python train.py --num_hidden_layers=11 --hidden_size=384 --num_attention_heads=6 --num_key_value_heads=1 --head_dim=64 --intermediate_size=512 --vocab_size=32768 --hidden_act="swiglu" --norm="rmsnorm" --norm_place="pre" --norm_eps=1e-05 --positions="rope" --rope_theta=10000.0 --rope_fraction=1.0 --qk_norm=true --attn_scale=0.125 --bias="qkv" --tie_word_embeddings=true --parallel_block=false --init="normal" --init_std_qkv=0.0308 --init_std_o=0.0383 --init_std_up=0.0441 --init_std_down=0.0441 --optimizer="adam_hyperball" --learning_rate=0.0132 --lr_mult_o=1.27 --beta1=0.9 --lr_head=0.0122 --warmup_steps=331 --schedule="wsd" --decay_fraction=1.0 --decay_shape="linear" --final_lr_fraction=0.0 --batch_tokens=262144 --max_seq_len=1024 --doc_mask=true --train_tokens=1418000000 --max_steps=5410 --dataset="wikipedia_en"
Each number is 200 + 40 x the weight over its row's rms, rounded and kept within 0 to 999. Layers, rows and columns count from 0. The size before them is the row's rms in percent of the matrix's.

# layer 8 MLP down (transposed), 512x384, rms 0.044, rows 79-115, columns 320-383
104,200,219,159,237,167,148,238,196,178,218,179,225,130,251,78,107,170,225,167,259,229,240,238,221,136,241,229,198,266,210,181,237,203,206,111,212,173,189,265,246,271,218,207,151,226,158,186,176,193,195,193,228,232,251,169,225,214,238,176,231,172,150,123,173
082,170,163,224,204,217,224,202,233,212,216,194,210,217,200,158,175,220,278,218,211,269,211,161,141,177,214,217,176,244,224,225,240,201,223,197,153,245,223,229,223,188,159,205,164,248,233,242,159,226,203,201,210,228,168,184,177,111,152,229,236,312,146,251,186
094,227,207,239,243,185,201,172,218,224,148,196,168,176,188,213,141,154,161,224,191,166,267,190,237,166,217,215,159,207,261,178,178,211,145,161,146,227,232,256,243,252,197,235,191,204,166,200,181,216,266,204,199,248,240,234,208,207,148,194,293,262,180,210,219
095,142,218,167,198,210,209,192,181,188,205,186,198,173,195,298,177,201,191,182,233,131,251,206,248,166,223,243,196,147,139,218,167,231,227,172,203,262,252,191,229,239,176,210,226,263,164,213,183,229,223,202,231,227,217,157,149,220,237,232,189,179,178,246,202
091,223,240,258,155,192,172,221,126,176,149,257,113,146,242,191,156,228,169,150,224,250,173,249,111,247,158,174,158,150,215,207,177,225,206,151,212,180,205,193,194,204,120,166,246,157,171,204,170,220,268,171,215,239,221,190,200,189,284,151,205,254,200,169,223
106,155,159,201,179,183,145,224,238,218,201,163,235,208,291,172,222,105,159,203,244,176,177,260,195,195,199,235,236,202,140,200,191,179,177,153,201,207,224,111,143,206,256,141,221,216,226,188,148,215,291,208,173,208,227,127,201,90,97,159,226,192,222,267,214
092,326,156,155,183,168,70,193,207,206,163,157,160,176,123,183,147,181,256,175,256,218,247,222,188,300,183,166,182,213,239,242,260,137,249,185,132,221,218,177,201,166,232,239,199,177,231,195,156,234,176,242,188,173,92,281,209,245,140,270,164,159,190,196,214
105,229,199,243,248,186,215,210,157,282,188,238,235,174,175,235,146,228,202,201,213,160,203,183,205,153,208,241,255,178,247,284,195,216,119,264,207,140,273,220,142,238,213,211,223,232,197,177,194,279,203,246,214,305,269,242,187,226,214,163,145,251,203,155,263
106,201,198,137,234,250,216,231,118,192,227,180,231,152,158,175,163,244,154,175,156,200,184,237,205,299,196,115,197,173,260,237,164,202,218,235,202,209,197,232,167,232,195,140,219,179,216,182,224,225,226,197,199,213,156,184,214,158,263,276,191,152,174,234,180
104,221,278,255,152,251,218,214,212,194,148,79,232,188,239,263,205,253,228,248,164,200,215,263,151,179,217,153,168,91,280,218,171,176,210,255,177,222,174,203,177,293,178,115,246,87,189,237,169,142,122,154,183,263,200,180,207,182,155,185,163,190,224,234,192
109,204,182,173,291,227,262,196,238,188,280,215,184,200,157,212,114,146,169,248,161,172,251,181,241,196,190,124,194,207,202,191,204,140,218,221,210,157,263,176,146,266,250,149,179,172,172,177,224,230,197,161,220,164,276,208,226,212,226,186,183,252,274,199,201
100,210,264,148,127,209,143,201,65,192,263,163,168,183,114,177,157,246,257,174,189,193,225,182,224,225,235,182,192,258,206,213,227,207,283,177,202,207,147,206,231,202,165,236,192,81,290,244,134,252,201,223,225,195,246,209,216,176,182,206,190,149,232,246,229
100,252,213,285,178,202,148,209,167,273,214,164,218,157,273,135,183,178,182,150,174,201,123,213,217,223,246,220,236,139,210,208,148,209,199,252,217,181,162,202,232,209,196,241,153,173,195,101,276,187,190,241,232,201,253,186,166,223,179,159,190,255,248,135,260
104,167,168,188,172,197,112,182,151,236,291,194,163,244,255,244,221,251,223,288,145,234,221,244,114,276,140,111,227,229,223,192,221,130,194,302,148,247,233,135,142,172,170,199,264,110,151,209,151,180,200,200,224,225,230,175,188,164,201,228,194,177,243,291,164
106,187,170,205,120,270,185,229,184,211,222,233,219,224,257,177,180,205,233,196,237,192,217,318,191,168,229,202,180,173,173,265,164,143,191,108,268,202,151,300,211,181,228,178,255,225,97,175,163,131,128,96,218,183,239,166,161,208,245,190,227,184,133,200,196
098,131,180,172,221,172,134,146,218,227,197,189,167,191,204,279,186,150,160,249,188,237,193,125,184,178,104,220,238,104,205,158,219,245,242,203,154,259,321,186,229,219,222,193,150,249,182,194,330,184,283,184,197,149,192,183,210,275,204,114,221,157,200,177,249
082,160,254,131,176,219,204,192,260,253,222,162,132,194,163,244,224,242,241,167,271,154,163,172,179,220,175,168,184,181,125,193,194,219,242,170,273,180,183,157,166,256,139,143,235,177,259,151,140,231,222,227,222,163,246,247,177,255,218,201,197,293,198,140,208
097,238,148,203,210,141,199,194,198,245,193,158,179,172,218,202,124,128,224,186,241,186,215,208,149,233,173,110,258,229,208,154,221,194,203,253,181,234,179,174,207,144,127,163,252,193,183,245,203,264,212,235,219,211,155,134,237,191,210,207,154,218,252,255,183
106,268,215,194,195,222,180,254,195,197,167,184,164,226,210,220,215,171,195,221,290,232,199,139,253,119,189,171,222,176,158,171,198,196,209,147,203,248,189,169,164,235,254,178,182,182,146,148,181,238,228,203,162,177,185,240,185,280,116,223,195,137,191,123,211
103,268,206,184,129,220,189,163,129,186,169,142,236,196,228,220,225,169,209,215,146,250,189,148,250,238,233,166,133,150,240,223,211,184,156,178,185,178,195,255,142,177,169,271,203,191,174,223,216,204,122,154,204,195,271,215,195,235,241,303,168,199,236,188,245
113,220,219,238,214,242,328,286,231,192,212,130,210,201,195,207,222,101,267,223,239,199,104,238,225,276,214,176,228,131,184,204,202,152,218,213,202,175,197,158,167,201,210,228,228,268,199,157,176,160,258,201,217,192,225,131,206,265,148,205,224,186,190,262,250
093,175,206,122,172,180,230,269,201,297,166,143,213,155,252,202,188,229,140,204,269,177,162,221,191,235,209,178,239,206,226,260,197,158,212,229,128,194,167,199,218,171,235,256,169,250,202,183,157,202,159,219,125,258,209,137,239,168,210,200,188,249,189,193,233
103,215,202,227,227,246,221,118,220,213,176,165,153,129,172,286,235,195,185,272,235,194,185,154,239,219,208,211,219,206,201,217,246,255,183,214,200,259,265,208,256,139,154,229,219,226,148,167,161,192,168,206,144,214,199,199,156,211,240,212,245,216,251,201,142
102,166,158,211,172,192,201,170,215,183,195,183,167,183,163,174,199,225,201,197,39,170,147,209,187,246,174,153,110,113,164,204,232,235,241,172,173,187,135,208,198,224,257,150,197,219,228,210,189,239,218,246,193,227,165,169,195,156,272,128,159,167,177,155,264
103,182,218,193,149,115,219,182,266,220,180,132,186,226,202,225,180,234,224,164,255,266,145,161,175,205,199,204,248,144,186,208,221,243,174,153,163,129,164,133,243,175,254,192,212,258,188,127,276,248,211,200,180,193,131,115,215,257,194,264,226,161,278,223,200
092,184,244,146,194,191,184,120,204,141,244,209,257,206,156,201,207,170,236,217,270,184,149,215,231,207,238,185,188,140,194,233,172,185,225,235,176,174,175,201,190,165,249,219,177,198,273,183,169,166,197,251,136,211,232,169,213,176,175,184,281,222,211,232,167
098,195,241,238,216,138,213,225,233,170,212,226,165,124,216,306,241,216,158,169,154,177,159,165,180,167,217,260,171,169,246,179,248,198,185,227,139,253,200,184,223,229,204,181,167,259,72,205,239,162,146,270,203,194,244,118,150,259,167,145,271,317,208,165,215
101,245,176,234,185,204,226,170,121,127,190,234,172,211,179,196,209,147,145,170,280,234,233,179,213,210,156,192,214,200,266,209,111,170,195,255,220,233,201,195,141,151,206,183,195,198,164,248,135,271,276,189,173,159,188,242,183,133,205,229,155,158,125,193,290
106,147,216,199,124,187,211,236,169,202,187,201,222,173,224,161,180,246,155,192,129,220,165,264,176,102,181,205,210,157,234,215,215,240,240,202,208,242,187,151,120,242,175,283,131,127,177,249,226,221,211,230,286,180,267,200,232,232,192,245,192,239,203,225,143
092,197,266,218,162,189,102,206,196,219,201,203,152,249,249,272,195,143,229,141,247,187,159,158,205,227,159,160,204,141,140,154,173,211,271,132,206,120,174,183,211,222,225,131,162,189,149,127,205,203,206,133,217,137,175,127,253,238,143,177,191,198,224,200,218
098,247,255,233,217,167,256,165,162,220,184,184,235,194,179,195,198,190,233,227,226,182,206,253,195,197,192,124,167,193,120,184,271,242,264,137,240,172,205,203,186,131,136,163,191,179,274,201,173,199,202,203,179,183,243,193,211,242,199,159,202,183,199,197,231
098,211,156,155,173,273,220,255,283,158,160,125,143,183,207,201,211,169,238,203,175,220,163,169,253,169,248,140,211,186,150,229,252,218,198,124,151,181,224,188,130,186,226,268,182,194,197,194,253,218,172,215,179,199,193,229,204,233,213,144,241,196,105,145,240
104,196,139,231,256,227,213,154,232,245,161,177,196,204,183,205,204,195,184,176,173,218,201,235,222,160,189,223,234,254,233,211,268,224,236,209,136,216,239,188,167,235,161,223,232,225,181,164,193,182,109,180,258,241,213,167,181,236,184,218,261,177,158,211,219
100,263,239,207,222,223,151,169,228,227,206,195,154,182,246,150,201,176,196,161,201,238,163,235,203,176,126,137,155,110,244,144,219,182,231,148,130,192,162,206,189,219,201,203,190,148,188,191,172,201,298,148,145,229,226,167,212,233,171,175,227,202,215,187,217
109,184,190,224,171,154,159,191,172,230,126,284,224,148,230,165,184,253,181,225,184,106,263,158,221,181,198,256,214,236,238,238,130,194,170,146,261,181,156,158,193,226,195,195,208,216,266,256,191,182,128,166,200,164,209,208,176,169,266,197,228,225,164,169,161
100,187,178,197,198,168,173,156,156,134,242,193,179,213,228,150,136,238,173,288,167,254,267,229,175,255,221,256,206,248,232,153,203,223,199,208,209,182,196,178,231,198,234,201,175,126,207,210,225,319,172,166,204,144,241,281,161,218,211,221,200,240,160,122,147
105,236,161,227,253,253,232,141,199,207,138,161,168,138,159,122,193,226,225,189,239,302,202,170,249,167,195,175,169,238,334,221,243,200,115,217,174,205,182,209,222,201,282,176,197,176,244,255,238,142,237,210,243,158,229,244,155,266,220,221,206,224,235,198,210
# layer 8 MLP gate, 512x384, rms 0.043, rows 80-115, columns 320-383
101,149,190,226,307,141,187,253,221,235,201,189,203,154,237,216,188,196,204,178,151,154,277,150,171,213,228,187,243,105,164,210,190,260,193,176,224,242,269,200,182,167,213,261,230,137,177,158,275,239,183,138,121,260,140,177,246,232,210,213,181,222,237,266,225
093,285,213,201,217,287,279,267,254,135,196,171,114,173,276,175,244,226,171,252,247,196,233,155,170,181,309,223,237,233,243,225,205,172,150,185,151,191,161,146,231,194,165,190,190,170,234,206,209,201,189,182,168,266,155,244,171,225,215,227,247,210,218,218,211
088,201,260,137,258,163,189,100,195,147,194,247,135,128,200,164,175,203,229,198,156,256,227,239,213,329,251,228,201,207,169,169,226,230,263,207,235,126,177,250,218,197,221,195,167,231,197,256,215,192,174,182,161,220,239,191,278,211,191,247,237,230,288,160,173
096,163,240,250,214,214,235,191,247,179,136,226,220,204,151,227,169,221,142,167,218,141,264,182,225,175,197,183,154,144,145,209,192,190,207,176,239,58,196,207,238,189,158,212,191,152,152,174,288,161,176,195,195,108,247,145,210,177,221,137,130,182,188,143,237
105,247,165,185,217,167,186,157,185,285,208,250,278,169,172,248,210,209,199,184,184,82,220,189,253,222,176,223,185,183,171,225,142,191,213,176,250,188,220,189,195,188,248,136,145,224,213,225,159,214,200,173,191,206,184,188,260,147,176,242,194,128,220,209,169
131,144,209,270,214,221,175,216,212,239,203,194,157,171,263,202,183,243,198,233,194,128,176,136,213,175,221,203,233,180,211,229,202,214,146,195,247,136,134,196,153,240,193,181,206,243,211,196,219,211,198,155,179,252,216,96,177,236,199,158,227,185,205,181,185
101,185,175,159,164,151,159,182,194,180,254,305,212,234,247,184,221,166,187,220,189,112,220,171,172,266,198,191,220,191,165,238,120,202,174,165,208,157,133,191,263,258,199,231,178,200,186,110,227,177,177,119,202,228,173,229,184,123,245,244,145,168,211,204,186
104,195,151,213,218,236,201,197,244,181,218,204,187,198,196,282,136,177,228,199,247,218,199,251,232,167,221,234,121,218,215,181,232,167,189,189,243,156,210,221,198,226,223,174,166,217,253,189,194,241,194,181,271,169,214,237,244,212,191,100,188,161,237,203,201
096,140,140,181,198,151,131,189,222,166,194,182,102,154,201,236,127,238,195,208,179,226,232,256,274,214,299,143,168,203,145,178,143,84,192,135,176,208,272,141,246,244,192,251,205,142,121,169,159,233,169,191,238,216,168,199,166,219,203,180,195,177,256,205,151
104,244,154,211,209,206,100,183,153,154,185,222,184,165,189,277,214,198,260,144,223,172,261,243,209,183,152,236,165,209,198,166,189,172,211,201,249,188,256,182,241,209,218,199,132,246,180,232,255,205,171,111,243,225,235,193,282,212,227,173,160,167,248,221,194
103,144,174,178,277,263,245,232,210,219,186,182,190,191,252,236,172,243,191,157,154,190,176,162,182,180,197,252,190,174,191,230,207,147,180,204,89,220,274,245,159,189,326,188,216,249,171,143,210,161,177,193,202,241,260,235,191,207,245,157,199,188,235,245,191
098,142,220,164,175,186,250,174,249,233,248,167,164,217,223,176,198,266,265,239,259,204,265,254,152,175,168,254,252,225,220,206,189,244,226,201,251,247,262,206,121,226,214,177,122,175,237,176,165,261,190,198,219,181,258,217,217,179,306,194,138,169,204,250,270
096,231,221,219,205,335,183,259,214,147,134,249,227,190,186,274,221,128,264,139,196,182,290,150,246,158,211,240,152,188,137,154,182,226,187,171,234,171,200,158,176,219,185,165,173,216,251,155,198,195,196,175,168,180,199,162,201,251,181,249,202,175,198,195,232
101,193,151,183,265,213,199,208,249,220,165,239,207,169,158,202,254,202,176,233,243,161,133,215,143,177,230,171,194,195,213,237,182,139,225,230,206,189,124,283,188,187,224,185,129,235,253,191,200,239,201,199,198,237,186,162,247,223,201,179,107,232,211,167,152
102,218,182,215,218,165,197,200,215,146,234,272,190,218,215,203,224,260,225,194,206,193,213,204,252,154,149,164,145,164,204,185,256,285,244,187,242,164,238,167,197,207,156,222,210,150,199,288,190,188,251,88,245,153,186,279,205,222,243,182,177,213,198,203,278
102,148,248,110,214,189,207,171,199,218,127,148,146,233,203,173,181,217,154,163,176,184,261,150,205,184,155,201,178,247,185,178,175,274,170,252,209,235,147,227,209,214,237,231,269,197,141,187,143,251,217,292,193,275,206,173,236,178,228,97,184,235,247,166,184
094,129,255,241,193,200,127,268,223,192,141,236,211,182,152,170,197,169,168,174,235,205,206,155,195,311,203,261,215,157,254,245,245,212,174,222,271,293,188,220,194,196,169,197,176,160,191,160,162,211,180,242,241,200,238,259,191,201,200,186,256,158,171,201,267
103,224,125,265,238,165,202,237,219,228,191,234,135,273,205,238,201,242,224,221,225,149,196,194,198,252,184,183,213,195,169,230,164,217,97,198,222,168,245,244,201,208,133,210,118,155,156,185,253,219,165,174,220,238,195,217,192,209,276,194,149,133,224,281,203
098,189,187,195,210,233,212,244,201,202,187,209,234,197,188,257,190,150,165,248,209,128,213,204,227,282,261,210,144,240,164,199,196,228,132,185,218,266,173,213,174,189,174,207,249,223,178,179,158,195,168,149,217,171,222,263,156,225,146,217,110,222,186,200,259
078,231,200,221,132,213,183,218,183,126,189,179,207,207,200,207,183,129,163,204,151,206,232,267,188,253,237,237,185,198,207,168,181,201,180,210,211,194,172,226,201,260,182,271,159,197,177,177,202,248,170,161,194,226,222,246,189,156,174,198,175,168,132,182,80
089,169,225,232,294,180,180,197,169,194,203,223,183,221,145,212,213,187,201,123,142,243,226,164,225,207,151,214,209,203,198,224,166,138,231,263,225,248,208,173,241,213,148,227,214,105,165,304,184,222,255,244,262,182,211,248,219,181,144,140,216,197,165,214,152
122,218,122,262,218,256,164,194,141,174,195,297,202,247,130,205,216,208,234,148,224,224,167,178,176,206,243,138,207,228,201,155,209,200,207,196,226,192,250,236,159,290,262,252,178,169,227,229,231,181,211,161,260,194,144,231,193,211,177,148,139,142,183,195,100
101,224,245,135,226,192,165,260,203,241,164,185,179,184,236,169,183,198,240,197,268,187,204,203,248,246,205,190,215,209,200,194,130,186,70,257,196,199,252,251,201,209,238,136,136,108,237,260,205,199,243,178,241,186,214,202,208,188,202,192,220,182,214,209,167
096,237,194,167,213,234,176,178,225,139,264,151,146,190,202,235,218,213,180,206,200,171,226,223,191,175,187,238,102,250,256,159,143,132,115,207,250,233,221,210,208,254,228,282,212,211,183,275,187,273,222,214,236,220,196,189,233,185,237,128,214,138,144,239,202
109,205,172,237,166,229,195,189,200,235,184,278,141,159,238,230,180,160,184,229,221,166,224,161,234,149,157,265,180,148,191,159,239,186,233,223,211,148,224,217,222,237,153,219,203,197,206,222,279,255,214,181,238,167,161,208,171,200,209,122,178,209,263,169,130
111,140,203,122,202,202,162,230,237,186,134,222,222,182,209,225,188,194,188,231,211,260,180,180,140,259,109,235,141,201,189,189,186,186,197,182,247,247,158,153,246,212,128,194,176,195,102,136,205,192,178,240,201,173,226,187,139,176,200,123,175,188,256,245,155
094,175,253,203,180,191,223,183,179,148,224,198,141,252,234,211,176,261,188,198,216,229,213,219,243,187,248,142,228,242,223,177,87,238,238,190,136,192,176,163,210,176,261,188,119,178,192,183,200,221,116,229,232,238,245,229,189,223,228,219,157,169,191,219,166
100,202,177,221,246,292,267,199,205,152,86,196,209,219,215,232,188,221,168,252,153,185,233,184,172,227,281,159,130,195,224,208,248,175,129,193,209,262,229,293,208,212,235,194,197,250,278,149,245,222,181,189,195,200,171,169,225,105,204,273,245,168,284,195,152
093,190,199,197,162,205,229,179,253,229,196,146,203,189,122,195,178,166,187,192,228,140,178,206,141,250,200,257,139,207,173,289,251,227,202,195,248,279,186,160,178,130,177,229,214,153,196,194,137,248,178,237,162,281,249,190,114,189,233,164,239,201,312,180,189
092,191,122,261,165,196,172,143,152,162,178,229,260,189,232,156,180,213,235,168,234,174,216,138,241,119,278,194,194,210,214,198,245,204,197,183,206,174,226,162,164,200,214,175,190,202,246,172,212,234,234,138,259,193,161,286,152,206,127,132,140,158,213,280,297
097,203,201,247,238,179,236,182,224,158,169,274,154,240,228,193,165,271,176,234,126,117,169,169,125,241,213,111,158,283,201,222,168,174,188,167,191,254,169,175,175,221,310,146,256,179,274,217,170,167,102,195,199,267,298,115,211,196,190,148,183,187,210,210,188
100,169,227,242,234,220,202,152,134,217,167,202,256,191,194,223,235,199,168,202,180,186,196,184,169,143,163,217,146,163,202,260,126,229,234,210,208,228,189,166,150,251,111,221,251,172,215,182,271,246,228,210,295,221,222,209,169,200,139,182,140,142,208,240,190
102,176,129,173,181,251,260,215,189,202,167,205,168,160,127,246,203,161,213,232,247,222,226,190,163,246,203,145,175,228,262,248,226,302,222,236,236,150,186,212,163,236,223,192,234,228,164,231,275,183,186,237,196,186,263,242,202,154,178,178,130,177,243,251,141
099,136,191,73,167,183,222,182,189,215,143,193,225,151,236,254,112,237,217,231,254,196,211,165,279,174,221,161,155,224,178,157,155,205,169,226,178,191,159,238,164,236,276,127,179,177,206,102,128,160,195,127,233,187,226,139,222,189,205,149,203,195,178,249,190
086,215,197,215,150,213,187,167,240,215,194,204,172,224,251,203,169,231,268,206,180,228,251,128,150,249,225,246,197,201,197,146,203,174,146,172,275,217,151,262,191,216,140,148,177,160,228,196,240,166,220,111,238,179,210,187,156,212,162,258,163,173,190,223,243
107,160,216,198,186,254,148,205,204,196,102,211,121,182,252,271,152,159,254,173,190,183,231,163,267,184,266,249,285,161,195,279,248,209,159,196,158,232,219,207,173,206,300,171,91,161,144,185,259,192,142,214,236,176,182,128,278,173,234,214,192,186,218,230,169
# layer 8 MLP up, 512x384, rms 0.0451, rows 80-115, columns 320-383
090,178,134,222,195,205,141,219,160,221,200,182,132,208,183,229,156,255,190,165,217,116,226,140,246,245,160,211,236,207,179,197,225,191,201,172,175,159,197,202,219,225,268,230,246,197,205,221,214,257,174,219,188,199,262,153,149,259,156,168,247,174,246,264,216
096,204,275,139,157,234,228,203,267,261,181,120,240,233,218,189,193,119,171,187,239,144,262,117,259,196,254,276,197,277,185,150,240,225,198,187,195,129,220,208,208,200,226,204,125,236,160,210,228,180,251,167,208,260,166,230,235,193,165,181,217,173,197,196,167
092,184,202,188,222,239,132,237,196,241,201,211,159,180,193,184,208,206,322,197,199,162,233,197,164,123,212,248,215,196,207,239,251,155,210,257,154,148,187,199,174,232,191,196,160,163,191,181,214,261,175,125,128,237,144,160,208,233,210,239,166,253,166,244,222
100,203,208,252,213,230,178,232,214,210,272,249,154,172,163,160,188,173,199,268,247,222,178,190,153,242,203,197,215,258,253,194,172,252,203,264,199,230,207,221,150,153,210,194,186,150,249,122,190,157,120,166,235,201,217,222,246,261,171,284,265,225,282,183,245
099,146,207,143,190,186,177,265,206,219,216,238,204,139,291,240,230,199,183,210,250,321,196,167,185,144,229,176,156,175,117,139,249,208,227,251,86,210,169,164,195,204,228,151,236,249,163,226,178,188,216,272,146,213,217,235,178,183,244,222,185,217,201,170,208
115,147,209,229,193,203,217,258,168,173,219,227,207,186,207,263,196,220,195,193,148,224,191,165,148,177,140,233,267,200,120,136,164,230,149,229,208,223,225,166,181,165,138,187,148,204,255,280,253,247,208,195,252,223,143,191,274,197,167,222,201,226,140,183,180
100,243,265,111,127,183,187,240,195,167,182,253,187,175,205,177,136,187,215,190,192,145,251,198,215,159,171,158,147,243,155,210,159,272,144,198,243,111,154,247,199,130,143,198,238,156,153,133,254,246,221,259,171,204,229,244,173,197,196,215,266,172,202,264,162
108,177,162,158,174,230,259,217,202,114,209,180,193,155,179,162,219,284,250,210,201,176,194,213,238,272,209,200,197,217,182,238,180,178,212,184,85,213,251,180,151,119,131,250,176,204,180,181,181,290,216,136,151,231,169,180,148,169,251,271,175,213,288,155,255
100,275,209,206,144,162,167,217,175,211,226,196,218,201,199,184,215,206,328,206,253,174,221,151,175,204,146,176,169,231,128,155,246,191,203,169,252,201,211,199,160,215,169,166,190,184,193,182,215,191,73,131,212,230,189,110,171,194,219,212,203,190,237,223,220
105,128,155,218,233,200,251,228,192,213,228,269,162,186,145,246,179,228,218,184,182,137,169,158,159,163,184,152,215,252,183,275,216,180,190,121,210,172,177,173,266,226,201,194,215,195,199,113,180,208,265,172,165,140,224,209,213,128,101,126,188,182,200,265,221
103,274,223,227,157,198,223,222,217,210,253,201,172,215,191,187,163,270,222,134,333,257,199,162,185,264,230,203,193,211,203,222,222,275,165,100,224,259,203,144,222,183,106,253,164,166,206,253,134,273,244,194,191,195,148,165,187,216,215,178,161,214,201,173,97
100,330,288,221,227,220,257,210,202,217,219,158,207,275,157,179,206,234,292,171,159,181,233,141,163,258,201,202,143,198,167,159,107,217,96,152,263,169,235,211,206,120,222,164,174,244,192,153,101,165,194,231,239,190,184,189,199,131,201,155,251,208,240,155,219
107,193,190,127,271,182,254,169,205,170,276,146,125,167,192,176,146,209,184,264,186,171,192,210,132,237,150,151,208,217,220,204,182,189,200,200,232,187,195,267,239,197,185,234,140,170,219,203,232,178,262,193,190,173,267,191,224,185,182,200,185,263,226,168,205
101,217,230,186,194,218,164,265,191,246,256,164,176,238,190,179,248,262,282,214,231,111,213,181,193,153,124,238,243,223,218,214,146,277,149,245,198,237,141,106,237,186,239,211,231,153,161,214,234,191,189,199,205,202,199,231,184,128,132,205,183,197,197,192,260
094,267,206,168,197,138,145,155,214,135,179,169,190,187,192,229,216,179,214,245,188,272,180,251,251,161,210,281,220,238,183,198,209,193,280,176,220,163,240,221,235,227,141,175,150,228,213,148,218,202,208,233,186,126,198,165,231,170,234,217,194,212,254,177,244
091,155,216,168,207,207,221,243,192,275,162,168,178,251,140,189,157,165,145,175,174,167,213,114,197,139,282,161,182,227,144,206,197,171,182,228,254,196,256,271,227,245,194,223,238,221,238,309,237,205,244,217,207,229,225,227,242,203,271,216,197,184,305,234,273
090,226,256,236,223,181,145,180,231,222,147,224,244,228,213,171,201,173,181,209,240,166,207,186,281,146,126,149,240,217,159,173,205,313,253,181,158,147,172,174,191,206,197,173,200,168,192,216,227,207,238,227,191,193,173,200,207,215,202,217,203,239,203,210,199
105,160,170,216,196,159,165,222,262,237,182,225,218,245,161,166,214,187,154,106,233,259,217,160,197,155,182,186,239,230,166,189,206,226,174,220,122,201,232,160,207,144,190,130,282,150,188,200,166,202,248,220,221,161,217,283,177,226,104,160,196,220,212,172,224
099,181,133,202,170,263,188,137,232,157,123,280,261,160,225,190,175,282,215,247,194,268,191,157,178,200,232,196,195,115,187,204,200,180,226,182,198,213,214,258,304,191,229,200,211,171,224,182,264,186,193,152,236,170,169,133,166,211,223,151,175,223,215,254,275
110,256,228,211,191,193,236,238,276,219,217,154,152,219,211,199,256,221,239,179,232,218,171,239,183,317,226,212,177,142,215,182,224,233,237,135,168,152,149,196,202,195,162,267,153,232,223,145,168,142,238,173,178,239,204,165,160,179,119,261,254,253,121,267,178
094,227,228,285,209,174,253,256,179,183,147,227,162,192,248,194,147,256,153,177,161,242,201,189,173,224,245,273,144,224,166,226,192,191,155,145,257,234,188,242,221,196,227,214,274,197,232,280,202,191,238,193,195,156,200,207,180,243,192,165,232,174,207,130,269
112,197,164,256,183,181,165,272,192,281,80,177,177,241,239,154,226,196,198,231,197,149,121,222,274,242,286,219,203,197,135,150,208,134,172,142,186,202,264,273,226,189,188,276,227,191,184,163,216,193,231,182,199,251,124,216,177,222,244,240,167,158,250,153,124
104,135,192,189,228,142,196,199,225,145,237,192,136,182,157,205,219,171,269,199,180,237,213,198,176,193,148,245,200,155,216,149,202,259,263,157,152,148,206,214,174,200,181,241,196,194,217,196,302,221,233,156,186,191,158,153,221,155,199,192,162,217,179,228,203
103,212,174,237,201,189,213,224,157,206,224,202,250,212,203,234,218,261,201,148,133,228,265,186,194,170,220,153,185,222,192,195,177,195,148,188,134,158,214,179,180,117,203,213,233,240,159,188,163,215,196,188,200,212,133,139,179,183,150,153,229,187,257,210,194
092,209,155,193,227,225,181,193,217,226,167,183,195,162,260,227,229,270,220,213,227,233,188,202,171,220,196,155,206,260,189,213,177,181,216,97,234,239,243,210,256,251,208,222,205,182,190,117,185,209,246,235,221,237,215,136,197,135,231,224,136,183,249,225,264
101,166,162,159,259,216,139,192,263,220,156,198,274,266,209,219,171,155,138,135,234,219,245,198,165,222,192,239,165,207,218,232,225,176,138,241,258,222,257,155,250,175,187,260,171,210,153,229,223,256,168,187,182,231,200,188,218,160,158,230,279,230,259,133,170
096,178,206,214,179,122,199,248,213,241,163,166,251,293,145,187,205,158,178,149,181,140,258,191,249,237,169,131,238,210,164,246,221,205,254,192,298,189,219,203,128,187,218,244,201,155,189,104,173,176,192,119,210,210,213,206,302,207,220,198,196,190,284,213,146
102,232,150,227,217,229,171,186,200,209,186,159,219,200,228,226,128,167,145,180,238,154,175,177,193,279,199,201,246,284,188,136,232,229,228,215,203,243,194,248,181,225,209,206,306,133,220,224,240,205,192,204,234,183,266,252,136,199,246,244,174,198,229,179,170
087,185,234,174,239,221,196,178,184,191,145,201,268,207,180,168,170,148,204,155,179,122,243,274,174,225,214,239,200,224,231,204,225,211,130,257,140,188,255,203,176,204,153,249,238,166,257,303,200,214,185,259,184,178,194,253,173,206,210,160,138,190,213,227,172
095,214,153,188,154,158,194,201,292,178,149,202,247,236,231,154,151,224,150,197,185,208,207,244,174,216,173,204,233,251,301,114,217,172,145,232,156,182,174,198,187,222,186,144,199,254,192,193,219,158,210,220,191,96,180,185,193,140,102,219,208,163,193,159,229
094,270,218,152,146,240,231,178,185,151,217,327,224,195,111,239,182,187,237,201,213,168,264,210,223,143,172,268,223,140,222,204,198,170,201,247,242,129,231,292,137,211,192,234,173,202,202,130,201,172,179,237,190,255,235,137,211,208,241,271,176,144,164,229,183
101,133,269,218,231,249,203,209,142,244,283,201,212,164,211,168,178,266,214,252,189,183,213,152,170,166,199,191,120,177,276,143,239,213,189,159,285,201,229,241,205,167,171,240,208,229,212,132,219,219,213,185,210,190,150,233,163,188,250,229,158,219,165,249,197
095,159,238,267,199,167,299,181,213,233,150,202,262,217,207,200,227,183,148,166,198,220,263,103,145,138,152,217,215,137,221,231,204,205,164,166,130,221,240,201,157,167,243,145,213,154,179,159,151,270,247,219,237,226,184,223,226,255,128,170,211,238,239,156,140
106,130,240,221,188,141,167,266,183,229,168,234,210,206,201,173,197,281,144,158,216,157,278,201,182,200,159,159,206,170,170,252,207,173,166,209,164,188,209,222,221,196,179,288,192,253,189,163,203,200,189,200,174,185,225,158,229,186,214,171,161,204,202,261,251
095,186,177,117,218,189,315,222,186,166,192,278,153,206,219,183,298,167,138,220,212,152,198,236,179,199,148,170,260,212,215,209,238,221,282,223,172,175,201,166,197,216,199,185,223,213,232,170,114,186,146,197,224,247,152,213,233,232,225,233,214,223,220,188,189
102,205,141,255,244,218,176,211,186,176,185,226,296,184,199,132,220,263,216,151,117,158,157,100,232,268,242,156,165,273,174,192,202,203,202,225,174,150,178,265,211,208,218,272,275,250,267,253,189,170,211,188,230,259,133,192,186,180,175,153,171,173,210,152,183